config = dict(
    head_dim=32,
    norm_eps=1e-06,
    init_std_down=0.0719,
    decay_fraction=1.0,
    decay_shape='pow',
    batch_tokens=[8192, 16384, 24576],
    seq_len=256,
)
Each number is 500 + 25 x the weight over the matrix's rms, rounded and kept within 0 to 999. Layers, rows and columns count from 0. Numbers have three digits each.

# up: layer 20 MLP up, 384x128, rms 0.0725, rows 93-192, columns 0-63
# down: layer 20 MLP down (transposed), 384x128, rms 0.0721, rows 93-192, columns 0-63
up93:462493471525514495501468512494520488565501475523467569519510522504502475533525505541496494477497491533557480512503542508460464553457525497502484494564506484559506514483475477485507519466491512
down93:482509528458494495534472497517485536529471474465462523537485535476455434480524549506527529434489495507505512512493449484525510457456513555537471504499484453507530483509492496476525522494484548
up94:496506455525517486495462496521489527481525488512520513499510547470527507533475500501500537502495503552503472526529525493478510479510509483453516480494482517494555477503543472588503503449461524
down94:482456539497459449491485503508478454491511464479476499484503515484481532491480514493546478480491522482512469526472464537462524503515524510503522485500486492521505539482466497493522534481533485
up95:498479521557446491497489503504507483524459493513543477509513514520522489491550495516486495471455482484509494511475540501503484541505485479491501482454503508500536503495529525493450505504544437
down95:468478456516522513549488547552543418498480433516461517520427513465520534551511532457563505503477489496566542479530496447497408477501519558495537481472495473486495517515484536505492498525521489
up96:498500523501502474505516522544498482454523459510505491508497477514459521548496489516523504488510461495478471524540496517462524492493531512498531515462533518495460522508520473498560490487487526
down96:511504509499498520475499507459534499507496452461523534525543518519510515519518500484517475518536524542442488512517489491503525482469472511517459448503481490531502501498481494506522473517540554
up97:488568467489516485445518501488507500459479508448479498472551535535456480548530517533447512475528517512471502493536521485499507476472503475504459507530500496495528567512528503504501471508447518
down97:489543509517456536486503536487536499477507498511495461502536519437497512506519525512432491515510491500486529507480519511416470488439498491463523513567484518498492529485475485466500459489452516
up98:506482525518521467500526496485442510486535478452508504498522473509520478494530482458501498470524466536458497538491495509482527524548471452538487467502530487492467514497519466509505483516501478
down98:520511529465478456539475509507462501539517496496480527524518492484504527464511468559483508499502512462457516532488511523503545519528508528497519487505468509499511521500480476512499484490508489
up99:522458493517489495505461501533491497496505489480454492464572477494524516471507451468503477504508505548490480509499579528507498496458473498560494536534530519475497483523524536517503518563539495
down99:506528507491526477508467509474531496533519491448540523465447476498504504489528500540498531476518473449494523489474462483457487466509548507528478499445459551494520440485506482500515471474487522
up100:497493479513479510525503509479471501517487500530491494463494531501479480523495549486530490452545496476495508504499506535527525501510446486523538509495468504520509531480551524548456525457487496
down100:511522436523481490508468468458510500484465518495483493491483494480486500528474480449511510433473469468507522516522519476456517479498498479487511504528494485486497492492503477539512492484486484
up101:510506516473490487505489492535487491496449496471509490521549481532514518510483519491504475469486486517501504519499487495512510455504465509523506496497503511498537502542484520472507566514492490
down101:497501500505483519497472508461491537524503535454520493473521463491558528466513488525485504426498494474511502447512488458477492491468493478488525484495509503478532503515534508472473488521506527
up102:463478503527496461538486503522493534500514491538510542497520498467457487544527484473479514492519480491501482470511493487471506488495480529528521526468484482450530459520538494516525537499504508
down102:473542481519483492523500526542473519468481510485509501532521493483492484516537501509482475462496524498550518461514511507523483511485479530485527506497558482492487492474537468531486474496488517
up103:516501508536522502514515502563478512496478475500534498535527483497437462505547492441537505475508540559494506458459488522498488488476524465500502506497495542496516468512499533493504510450507480
down103:498555521469507479520491496486462505463544464555526506508513498544542471508505509534506565481458491442527493481541498481500532481508530513477521444496519481504497532506467499511471450511509508
up104:488513468544483526487512481484500466557500488515536493463509483480450530523509527448489524504515474528478515481503520502510492529510500541542471475493472501468466484523536491520499507512505534
down104:498478506483512518511539479507483507490495533497506485495515513550526464547516530482481522484475485484518509508460519498502509501511511486504518488493526504511477495484484465518475495488488491
up105:514472502526530456503505493507461501554453429521472516517504452503531481489499498531527516516509473512527463494498478490481470520452505511503531482546449516523518477527473524473512518523498495
down105:520499515455515520508449519525522470530527506473496512510517518497520490502502480537442491510509503492487470492469538480558476474497484481537502528477509488546515498489532472506485531499515486
up106:483499482528461470514476510539449508505483520528477479495494518522507527518478596494458481492506482454510492460526499487470497498550484491498484468512506539516502459502517549508523536543495471
down106:520495520522506515478531546448500475489492501535488500521490498515518537476539476494507507528504494490452519534514520509489534488500529535475524524497477530481491521500503506506471535463471547
up107:474473514508526442487451514537495508515518521492498529475506499467502523471488538499552519499445532482545436484491473531467488543475526514487536546530479510480526498497494517515496508501521513
down107:501484524504488464505539453550500525419462491523489539550511498524533488507508501536487519526512509490432465521467479480457501527476471456443547485476482467494544462475479508509531511538515549
up108:463524496489479517481536557522479508524473495454531522483524489476518497514479507521523480513461448449492500504522492468489495553501505514480469497531517482463446512462476497471520500523493490
down108:496500503491505526492509513505522505507467479499464479516520446526529476499517493570486484484531509523500477503499484523529495515480499519549481532466468482480511493486500519485479533530541468
up109:469479480475459484469507528525492528533499512550501499477520484491497497508529542492455488468513502486493495508514475498475469507489481453451505501528527492486479498510510508520508517493520473
down109:542540504465478537572524476511553485548492504433499482525465517477482521467479528500504488441488526469493513479472454491576495519455490523529492472477456468551505505542503586449498508521465533
up110:476518503514510526471491508474492481521504572461501500486494508501477519508475488448486510546475492518498459505477513489543465448511546523501485524515507542500544477492495482506479541479499536
down110:457507494468486563447488519509542528489477473500481499477506488535513473506466503541485499503515471515479519473527496489516494502538497516509477500501507509517498527473487504486511463504482535
up111:490509492490553498500509485533502482511485489517522484531547476514484495533495516475559484480465493508487491513541494520515496480502506510486533460492522517549445529539509504501462525530508498
down111:482496456547456497493489515458487483530547512513501515458485523499520530509488478542441524455476496492525480506534541534462492458532494559492479524522518514472529519455512492490482487497490469
up112:559484506511485500451524549510494486445473521456497526507516477486492554518472520447519506548506483533474493528487511475493504504476490462478512457522537506492447505492510497479501521521506498
down112:467457483536511492506497539501513490533510498534529492490525482499430505474506469481517518450496514478547547510484478517480473479485499500514529528511502517498525493502491462508459432465463493
up113:552446470477513501504504510511519492503483492531507493477516457508468517504538495457489518485508492543484537529467490524511500518515485502472509475483513468492483509498490524496504530481477489
down113:457484508516474556487480489474494457512435502500480491524551498502447519466460483520505482517517554476478453550505500468450506454508486542487439493506487497460487506505505472467467488507533478
up114:555470456524501505517461495528508554519452473503533464532532522503483523527522495475505502506524514517501498497507528521501534501504466483513517479518461528487524510518504476484490500463525480
down114:464558525530508533517475509486478479465506505522496492502516486476548504484519496496513506494500506545498482493484466459509472495507472464502452515504552475530493457497510488534442456520489493
up115:475452489519497497507497489547507508474474486535487530544558462496558499489462554538549531506456463496511509521501500528500513526467472498486484463513488510519504487457485496494506485531514505
down115:488468492495489465528535535502475495560490505536504503495473479500512529523521501497522509498485464506486495499517519529464521521516507519492447494497454528503518521519448484494491504468460481
up116:508500481465486490521503490539479500491521466499507526501516522483462507463519536470476509492522480501516508482484550475507505454547477503508518486478490529506519522487523522528474519516526476
down116:454515494510496484471529568490548526500497450543485507495514469466498494507471446507503514534453508465504515494505493522518433532432535458509465497509504486509501474559457493493499465529504534
up117:456522507508505466528474533522461488550513459493493524514487456496482552489545485526544516445488532455499484506504486513519514481505488497505500538481540530476481508496538509505494477448509524
down117:501485496501476485487528486484543511464481554492523522469442494501510474498511477486485485506520492534511495502527503466532479490540531498482510496483532471498514491492483485507490488489539470
up118:546499504502511428472512477554452441507468504527511488511523474502490504545472488479505507519509483473478531514532505517530505477463454484481506454499510513522521494496515533521497532513487499
down118:546478524470494455449510552528493509490496524486517540469547478499544486497503494477508562537519512482469503456495538496467491525544507464481491508513479500527536453504521493520467544483501523
up119:509493493522507507475552455483478527469485437484478478467483487529486534516466492462522513455527520493511506463521489507520486524491506468499488494476483493467475486534511478498471485510495520
down119:497517440493476472543534515510451467493554519501458539521504452521498461542534512520450592494483462450524535547478571463521524478546492516551494492504479537496500508521488511501531503523513480
up120:495500552475504449472516467478509502517490521512490468477505532548501432502503557480524513474476495486527505496505502499487478505508489455509516514460481471490472491540504475505517478493502449
down120:500510495540527457509514502514527471490425496471508512501531457470557513549498452486514511485530493528429535516476532479511505513489534548580480516533514472473483512511484523552528555552538514
up121:479541506527467502526469488523496517481491520487499495484484513537489484477507518508468503484484557514492498485487480500511488460549515510531479554480456468504465467517485536529490498487512505
down121:503526506531508501522515489486510514518504449522529461492474504498493525476485535507503490506509494502512522482505487504520515495519489485522501494485538508502483512487518511465522488476490492
up122:443477488489471497496496529478522517487515512520497488506515527535471501449544451533455518491538508493491470485552484501492488487499440509472555497488469508531520489536494475508470458513491511
down122:478544485507501482529480518527492482470486519488512487513520530542530473489499475506490530520532527513536538523506490476452516509497511512492515481516482500493524495508503520521473541511483491
up123:483489498498492517515457458500482514529512484514522497522473488538467498518504529470509498517491470472499527478494507514494512503490487492505490476523490493454490522515493492459505502499495544
down123:530539501504441486493471543504505484511474493523500471500511525506532493502500503500475513515502463488473466495507500507484513501545499482526497489467500504487471506522499512512474531459497508
up124:519511540495476486504516471515485531460513523500504454527514495520507496541504497491558487474526492452462501512528487544502490472476487477541518478480503452463521488528519496494493491520509475
down124:523494495508481516475533487541540489532502484483521494512519524476494537506542510478480492511489499493538482463492481498501478544500478525473515489501490531533489481501499488510495497489504510
up125:512499489449534494459520523489509489484526492498446502508535529551487458500515526499534535491508490480485520509537464490459528536461515535460484505517519518489481524490498512517534486515509455
down125:471472499473480499513505485479464514514531515477512471501516542491526515524526501510479516530513532457481500504497513482523506497478507527523481538541480549496542481475461513514471464511505466
up126:517545477531479480492494520510498483527507496497484468519449474512533500502511503549505490525516502466490449497525507508485515568485521507488444470525515514537489476493478508446490508480502522
down126:511541504499503540496489503449472466513482494486512498498525517478530470489502483496510493478505489500497500491481507511508528480449496518481510535480496503503483516466488476475495511517537492
up127:564534521478509461485502545452462462453519518493511538532513490496484536503480498504526534491497479530523519520460519444498480541471505518537496496505514474525493491508497465518492489498488459
down127:518475518515470566454506467518504518470522464524491463511535429480447532495419518484476474453545533570465481516504486510448524519519518479497466471533508528483526512500459517478515496439522555
up128:460531470489453487486481544507485534519556539478504489507500526546478529473513490497507480510488508460502476518513414501492498501537519524511508554517462515463516469511457470481494484453492508
down128:494476477495490489481502490525477508502488485488475509509494548501468489487523459516506471509499494487524496515501478484546519519503478507492499524516517502495492482496491515494520485490527541
up129:455511521519542458499479518530499492502502517496484552531515484509459527496468511513482485483493525486531469536494513533507491487504506471465484490456505525534518539483546533507492490491490508
down129:519501490453479520483508450524509507490518513489547539511470466551487520464511499488477457498515515480513534538510461496556499459515493521511491517511521472490477500517490517497523515538498513
up130:515472486504525495548493461512452491503528519533469466482521466484560512443512466488531490512477532516446507520546492478502479496459475483518484578499508484452531472466504472476453467501460541
down130:484479497507475482478508510513463493493525513485529491463516521497500494486485492532491487491534469505479481497485532526489503489471467473480507511523491494488480511503505500488483510487492451
up131:513489503525513476526440514537509518496477507533510494520513536526474461515513561513496489466527521517536451508475497534461487499513461505524492487502452519485497524492454519489492496487548490
down131:526496519511463582510525478482523488461467509455526523516533473481511505461473485523506525532502475490502476497520493477504492495491507525490494538497512497511532486500517517514512477499494470
up132:491495477478506505489471532513534476453491534461541528509530490498519505498495487522471539483487470491480499485504551469512500527514476515534479519516511478521515474524484463454475484514517535
down132:483529516478490501459510535467516483500500498511516486477477511445466561489490468529502512523514476454534503515446481540516521486518527510483469485512521506479523527533531473510523523504434538
up133:503505505511511510498467463484498533541532460511503504492468466491503482501480512478489502448441487535503519500473476500518494449522512524504547531466469503535463511550482557525497493478492509
down133:496462520446505522467516508485493489489471470529470479470534517532504483502492488471519495544527482479502471493475486467505463549485528526508504507512513506473496496535500455523500522536493535
up134:512482500499510463509522520467494452491523500511487515489490483514506531529480468505540504506511466461499477520490521492531510523532507525502527470469512477489488514514475481531518525498493478
down134:483498489475487477512498493476494474520559495494505507500473494503509469515490497495492492508484519489517521498485486513495519500462503519512494467508535508513502498513448476498511475519478513
up135:493503497476523506481457520558490476514449521475503522504525519505492483497507507493522493489551473500468480492483526525470476478487517512511509520483455485521457532538525540498463525472489486
down135:502547510564490524445524510462509432437522508545554506471483497491515522540459493532522450495415487485504531496471480501500466480514475491473486489569511504482509455478541458503528511497491469
up136:496515505513490491487474502502477493513515482545527492506476550516506522566492507486489520500464479502512488499488489495526467551445468475492511497515456463486474525459514514495505475492508522
down136:488530508510503493488486562514483433457513520469521537542496502495493484552491512420507523494454500486480461501473473511514498503451504488509500477529541525515467518538496488527439493463470526
up137:480545520504492507527515508490514503499522504468508464511540476487461483493510480518512498511456489448510479525528529553488518527464517511497528472512485509507494513446495495483476508494488455
down137:517529531507487519540481509529501507504496499443497484549540445509488450506496486517516509512504497484491498512536535539517490475446483502494503470486471482464487515504497516502541533486487495
up138:485546497513501508457527514527477511443506498528502481530535511526509492547482535437498484525492477504538474495504524467520474485586501503471495524504528470490494507471508471490480530510477508
down138:512494486529520512502529530498498542462509524516497526496529504492454521516520498486498476497541514490510476450505553489475514482521524511534477521489498507472493485471497505565529523498487507
up139:503466506521492467457522505504498511518484507507523492489494520480470497502535563516502510488480487497496530530473510522429515566461466463503513444501559509547472452542469470454481525485462525
down139:484485509491540474461456473486528504493505505511487550537544493505459462509443475471475468511548489464511485474462484487533542483507519481482542548471540494489522484565481563488520456479543530
up140:491467478533493485452519492502492547474496479453510513524518499510537469538454472518506511494499492523486495500539557514499503542507492448532462503493472499530508503515519480519473490501467525
down140:538454506448480514583462474385505492508491460485555505432489515493509512503552503499535488506521454464472527504474535515440494563563504506503483511493490485465510493496495528503502499515480504
up141:478545496509558520523499523474507491487536498493528483538509564481503496498470478552523513522542508474549452510489507470545531477529511486514521490512494483496518517495482498492489499451553468
down141:513483508538503484493550492521521489492499498473459492446446456499483522511510513478470569489496467475497486519519455494488502536509490509521477507480502547506453505493532527519464483490513502
up142:524480467506489464533489498486515518479491522508529514486526556509515536501528510515488532509542474518535521441490540537452490518485500520465527530498494497514558504510516509493495480510522480
down142:488481506499503505504530522512491493463487483530505473472460477483504518482433504540503490538521557512459474554537477485482490493544507508461487519480438520469457527479509544542500479485563486
up143:490528533499535516524490528556483539496530519470476533494501507465519469526527526518497506470485489509580536480451447473454525456525474529484526518488477484466510493527510509473534494496536463
down143:506514510507492525453483496459529530521479517538489494485518543552568506517485546523509494479505491494482492518485462503543485487482530520478485472483483512547496506499520521490475498493499544
up144:498517520484512483491488502497455482518505480468489515506491476552432485493533535484506529492471482487482505525526506494490509488551508477532491496495505482480458492480523560523496524482492504
down144:553535538497512481526469540477509526507448493491465520542465520504484529497504505547522537498475515474414457496505480507476538511523515482470525519503537468471510510482504481472459524472480504
up145:547516517470543505470503501509441490485442488498507472462507479538491466488478500508485501513462496490462523494535515500509506519498510487469500444486469498523468480508516485496540530494519535
down145:499561496486508474500515479550498504488487515491497513480521507488539518510506533490485512502517531510525481511524465480557483504492521497538479522542500535490507481522507485499512482509509472
up146:473504495526483504502434532491517455513523539532492526468515505514535501479482500542557485519469508520490509531471471497519484539505493489488466494529498483473528492540486528521488457505494519
down146:498484502477494515529498483493511494522526498501486474502484515524490477510497542503464509527517490532494454521515462480486544496528504502505507531493507505501490459490476515484533523488534530
up147:503449494489499481500509473480480465554536517474474459521486506498498491500488486513554470506527507448505517511479505458496513532542485482449533465552543504510493484484491505450527512492454502
down147:495497530541471519492485511478483502518501486495549481544504517539530507496473523480471519554523485479465499498481497503499525461489511469494494518475514457481459509475529477503508531533514488
up148:474489473520538490518548498596486513467497501443502476490506506508520519513474513476478483499495498508502471471550526490518502477468496524534549512477544535533489525479505473496532520488489506
down148:486514508475457525498511521476535557526500487506488509541506500533534452501456467513495457542506464523487453531455466483491547464550515489482491511490473456460496483548448475520471503495539498
up149:474536550525509479532448529494478508487507507436499533487499521480504470460538506493496554489484516478561488486461544466515506507521464479452533501495494536472539508442487534483499509502520421
down149:504495475484509506518498516498507493494474491507485503510414465516492538488478477477541442497497503496483495512480499506474522487474514538512498481493502500463500530509505531510501526499494509
up150:541464502497537499493485468487481516498504504486529521492496481516481486527498499518518513528464531533492518484524504493481485491484501472475472462463475474458534499515498505524527526509483524
down150:479508488515474519513485565541515480536504472492515475467468531479469534490505514503479502521516456517458478497494498534508499513480490493497503505506486479565506515513504518484488499500544476
up151:478516494527467506491477520514488543537501507530495537577515490494471506515492515476492497478486486531505472501481540464482526515466506536509483524495492476546486482468482534515511570534536501
down151:488528515486511518515505499490463528464507506497512530487451485559509482516494545489471475526476466493516496516528500495526470489537491515512504521471509520502471474491542456500509544519459474
up152:484483533493512479544484515495502531498560477448479527496477524504484502495492531498471530476488501501500520493470494522464554474489491448477497484492488479506489479490546506502474484489514436
down152:504493511505503451579497472511510497473500517514479519496371478516467506495518499495512477526490496499518480529502499504513496488486486512515536522484510518505470490480495488498519508508494492
up153:494462500544499544499519481533496444476515474531539490510524507480529489489467532521496497524485508472484533503502506544506498487502522480501486501500542526472490449450471464493475470495502517
down153:495494505530499472512514534522488538482514479494499478477518526515485535512509537539504507490494510508514474490513559455514530506494499501521510499453517493541496500502530502518518517485509495
up154:507535508493467478455537461476466509490477467428507531512491528499459525467490524525499498452530477508505527472482499508489468542515510498456489501486474487560501524478513501493455526491510488
down154:490529453482485469455465466484495517521484506493437516536495463489476455479497474494540461502504471517490519467484501469491467511527497528500494516467529529514531488510507560489498489515512482
up155:511484466487520482485498490486486528471467517496499526486475527472506461464545512531492518495503480522498481499489539476511476534482539504481494514458490463506533510460531502508523488489490482
down155:510475471515501492477546497511496522504497494467515494471501520473479529477529532508503512539481492515511496490530505541500494534518506461473484522529497467513475510505505496505530495512496479
up156:512451467571456469489483528505505464462450510493478476453489483541469521506472453454523490522533473521491500489576500508522511491520511494536525543517531525484507513476485539487523527518485480
down156:487485489499471499495535504534495502503504502510498485507472505502467471505484479472548516528502500492550549530512487482489509513495525537508470487504498524481501526487503513469467508487449540
up157:514462467528486499475510510522495510494471495487487489504488483467496491562474556509522532448507531505557527483524512459455514480472519495508533455469500495544506512540552491505490525473503553
down157:502516504522502470495535521488484445509515523508524531511528497469514492473502543548486521466515490494530484512461470480519525488497519494534508508519510489479508483497477503470527487534488551
up158:481525502478503526452509570480500489518555525522479473502496504463476532467488491500509456522483532467535464510533482501521498516481497500519508489460496493516498486519501516485519485487510467
down158:483525453466527529468525544467503477484503507517541478512481513466460484481524486485483490511510527487507506509470485523491488530476500514491486483474474486510491516505531517487532535489533493
up159:488505447497502489497517476545467542500540532520470508504563524509455506498459538515545451464482520524485512476480515538511465539501478477481504510529488501482475536516481470496500449470514500
down159:506499547495490491528472443456512502483468520502486460536494488506517538471533479490500509450517531510534492502515521490555533501506498481524496449520501518482533484514490464511511529483503467
up160:506476500495490487476530538495500442501444476470507529487534536520524516464556496479464508464484458476520510499496539501491466527508473459489512464512483526518467523485511530517478520526533522
down160:484517521499502485511480498503542492502515513467464492498552467493484461496469486497518513511536505515488508503514495497525481554489497514499479488512470527478503539515527478499485512497481538
up161:504539490472484493504481500557493478497487530494513542538526493507500462535509514466512504479509518506500478499496510504454513476463485514517539470497496491458501543465526544465515497514500521
down161:486466507485495542452492527446508532494514524550539528486504503539511471532522510544489478484516464535489453528490496536472489524505451461516495485511531497486486490521484499501459476461441509
up162:507462490539474487542467477526472493476487501505459509454478487500532470476480468504472555512502529527496496513537526512498526501502489473478480508526484517498522507504570477503491470465525483
down162:469527487489484514524505502490509496515486536481475488492477496520489489507541501528456453520527462521499499546469507511514499492473476542534491551498478505499492521518510524536516515513532493
up163:527506545509483472476523501501499431516503483521536505532572507529498515531499483486518505463495483504487500486530462520466505498456492514495501508507492470507488488497504508459521520504502479
down163:513510520513492475508491519530496508508486537507506491499499537499505490518516504519482518463547546531540517517498529488470505495466530503491432469534501536484516547516506503502455440534564472
up164:508498512472507471438526539489477493473497522462494454509527506477476514501464516475503524472481465506502505536458534480490527553476536540490497511511554521543476517536504552562524527527497490
down164:526531510491504526520528471459519511493410495569539444483489492512508515525500457530565524447496505459476500531481455528462553474467517508510487508484507485480519488488500474539495475474517561
up165:503502482496517450498545538485499508527486512527535506477494525524466519494512527493522548503517466510486477520513542469538464501482498493502491483514519503501483524460509502490491540530518485
down165:530534507502493556474478493492504493445532548517475526537555429475504500519558522476529468529455479536449454508473524479509509457447533523511510503472530511491486527505499508501526498504524494
up166:476541505514541501494518551516446491490473519512521473493495547515548529503499526514479486483499458468575470484517504468486498514519471459541497500513498539486492519508495514522504497484524424
down166:492507499504499493515488491474523511504509504515485518487418506509482481473496477507558514509490483530456481514510462501518500499469543570502518526492544545483500460486515487530456542539494505
up167:489508469473500496485488537468505476506557497540491522456507454517542469470466518485500505474479520479498522507494512509495527562518495471517466497524488478476484479530498462454476461489485484
down167:523514485533456480497522494479518509471532488530492522520529481470530493464509507538525501535454515480478498493513462498509530480493494485526460495461473508467494490517480461486470503527473487
up168:491489502483541499524489500521479533537506479496539555500489533506473513501467513486493488478467493517529512464523494534519539471540477506436508511500530481538486486539483476470507505461498504
down168:478513516484485557520494518450538572467512506476484494500482518451475477516539484540499529440539499537519508472542480490521522488513513509539524526465516470510536417533490463455483489479524530
up169:493494442489516519464527534527518498490454496512468493493528511495500503489531521471476550473498473497482526495519539546504499499452519490527510505465511499561494486499499534529492533488514461
down169:458507484480505485511504495525465449518508538548532531558476485514538518492492504514558500526508551408509460491542531495482493477548530525472510505507486514452494471501535471532525449510487524
up170:495536534507501485464508517476501506528500516504510526450519507540499515458507475463519490429501471521509475497523549435443492510554471501494500506535536486460495514525553530461552515474485513
down170:536494528486530496483539516500486488493486480523463516489508501480447495493502502486484490515532512520464469534539485470518469465459465457454540463516456472498531532509486516470534553514525538
up171:528540525505458497518455516501512497526523509523507463495533514503498477491544496516483568491499500518511510525521529538499499503497520534525533499479543460495501480503537534477508506463508451
down171:491485503487474504550485449494507506515493499501500508486544482528535479528488497542538527483473518505540483473513507529488485475470490470493518468502512489503547527507524510515538521488479486
up172:502508478524505513476478484493509483509479497516468513491543489499481526477472516474482491527512479500499499490503487524519480525459481506498534495525505466547501515478526489502472476483510538
down172:495496512512525479505491556543481483509531498476506482490442501473509499488509507515501526466499504485492477527492498482476478493508496508511509510501524510504538506523483537505494474512508484
up173:465499502471497473564483494513489535478484481507519503501476462505564465539488474516504542508480505556514449493475481553484500535496476458515544547534477529548479463493472528513468506469510534
down173:501477515479500464498540517479495495520500461514505484526503495510464494501514482515518499483500523540505487483486525509486534495542491498469474486499502495497489534497498526480540532480487494
up174:500460528506452508526489493496511541559490516519529543477501541525551484498493509539516525471546515495480467432468518512509489485525525513496491508553499482476469506515526494543453503466462444
down174:527480538504473475492467490491512557498515490522446546505484486511528488505506542510491444456469516512470476468517502514477453502539509463441526506545469502498515487507475489517517547532439447
up175:500522527514473449493469512458444506477487498527531489516522503503483528533497522511477525478512517484511503481522494516540450545491524511541481529487543505527507502499520530507470519481519494
down175:493488522494495518536480436494493491483480506531474462498507538487510476491503496493512481486505504519529484507507478507577457472468505479512502455507562512500498503538551547473452499503548478
up176:499483557548514499463452524476534524482491522489528537449512507483474481504509541499475501455510494503487524485491523484526492481521509515522452508488538465505531480458517527511456522471464454
down176:510534498492466506500512450493494472501466510495499531478535531483500480515526536479525486506493527521514499492525523485499455530497468505494512457518463493518531506482480482486524499477488469
up177:500497487496499441513502515510494490526475504487504541496509581532481516487499499492500578483509489520531499451490539508482507523504461542512545541523439539490503502469487501489516512478469478
down177:457544513462491534484502511525510476478497530518490493503532477458554486469486457495517483497444486515536508525520478535484451437443512561478501484474477513487520492526494495497483513453564541
up178:543529530481471508498461503496430540501520538505530487528546498485516478557501500454528500491530482486487487501494482486461532534501471478540511497524509468499514497535538488516490466507538473
down178:445528509473475531471529533492516493512494501429507458469470497487491535473524525528480501551469521495511541498507491500530477461494553490481501532458483513429516493513499490507524459492502506
up179:479488510539536429483468530488467558486502490508472532531539472539503520498468490510499510491491512529500503533533522487509542484489531495489462468501494521509475497453486447527512529473501552
down179:496492553470454506537423476447533492487521490510471443478463508498436526475490471503471507514467477543471459470478527525449486470522565518499505479511486459510498510491502495514548533466493523
up180:495530516533506500548467471496524482524420521465471473492521542498506488453552475478488472503499539491493516523506483491479502534537501537429484492499490551462496546507458506465539515444518535
down180:486502514505493478490489519512504501501497461496472501537470469494470533480506514509471505510534500483483497463513500476526494510475518476532510528497487491515485472503501494482505461537501465
up181:493449495544526463501509529489452527479529499502553481510526521511526520518521556493439519459492492502525507433519487496516497500531476487510503529485496497489553510508565460498542482528496481
down181:511512489482455513523503462497516448484499447583531552487522489504474494472485499496522504521521458508484494512511483548507467556493483489472504551507459531495474471550506491514505458509530510
up182:520489458499511487504492524472493476434495537508437515461496500537518478520562494487513549510495491504544501460452498499473481548480505527509537508467472499475527495512510507473467498503474481
down182:512468476525487471533492490456535507487507504486507534520501494513490479494501410461491491530482483529523501509516557482531517475571488517505519477512497452506492487486542517498499488488496540
up183:466477494516551476492510517491480537533502469472498534538513518475527494515529512544494537455436446497527481473500471478516500507511511556477499531460505506514497474533498470496483498514510509
down183:515494491518508484492493508490528494520485487525501480488501532502502489494441491507517519536488489532501502488474474476496501491481517494494451505524518520497473500516488527482504492498532531
up184:484505519495508490474466501519500524525529491489525546466500476497489495477462536454502510503500510512491517470495534500468542453534492492488508518491505502515471510513535531526494545520516519
down184:539497527503560503501506536460528502517504472522485524554464506495540534477465503495465546556496489440446510489484474535479476527557484492491503454516504538498527487519517479509478538479484511
up185:481542498482492457507466505491484512523514509474528484468481502516516516529493512451491492459501505471519493465489510487503464482491493498473472510429506564496522509501541488526486488461496491
down185:479446513479495492499477527508486492513524497516484479504438514509496530443508510520484484468538487467512539488471509498527523512501459498495481498504465497507487459487486493481480549525509488
up186:499539525502540476487509532506471563541505481481526514517502498495529476499524486506501489455571493448556473513472532512536500494458516520467507510467513518505474481483469510449512469496496485
down186:516513473541478484479476434492536526487512528478533511467493513512482490514514486488515482505516521505518470472514511469502460497484502478489494490531529486537462508529507473465479516468479489
up187:515499489461510496475538539502490503499507480490499478503515510512525517537474479511527518489521495496506483500518488529510552529431490477474507493501502456557511481510477504511485506499468505
down187:485530498513482535432493500493476507473459527508481481529533525467549469488555465478468508509475438513557517520519504474550482466491470508543493510619502483483503491452442536499491501508493518
up188:504484496509507494539475528473475537508533491503535519524480546484522496486479503505458525471473487498526478508493503516483545514534496495455497540495471501472528498477545512489503458467518464
down188:475517492513515462500499486511492513474530471474502504494485480484505493527518518502476516528481509494522507500548504485496507500517516448497524513494483481514510506490528543505521495468514471
up189:503497499517525490554495482538489531502474501486541485517513525511520467479489492486485487473498540512541523490471496486506511507539492476474554493515489481499503498498495529504479508551519509
down189:517489464477478592495487525486515543488455528509511494524554475546479545534480497461509489475522520468495551487481452456475488478538549515489493471566530490502453448511510482527405472452473520
up190:524513523510537504516500525475510493528493533519465448533506484478504486541495532497514474489474497488526443538538529524533502494500483512498500461497477492504533512547475487433537485441516521
down190:506516531449481529534465480471504502517498492521499464518508459492496506519534535496495495489513444478507493484550480498509530526440573485486494514500509496481531507483491542490522507540484522
up191:479502531544488507511516544513502474493523567505554504514526490475537493522508458473497481538504528517511507469512500548520518503501466486473501507497482480538492464495545487531486500472513511
down191:473529493424533552505479487520482505465492456552554485468545528453489462491511524546519529536501483471526489542500484541469479545517486521507485471544515478558536436424495491486509522478493490
up192:487488469507465511534485508543483496464525471462493514525472492510485478495495516472486498486453544480516499449515481472518498476532510530518491534494511539508531519481513515552498534498528476
down192:499513497520469479522480477491496510498493505472536510487470469515478502520509485494476526528489520504521474490493509519488533527518503495502529502510500488533473516506520487504506511541501482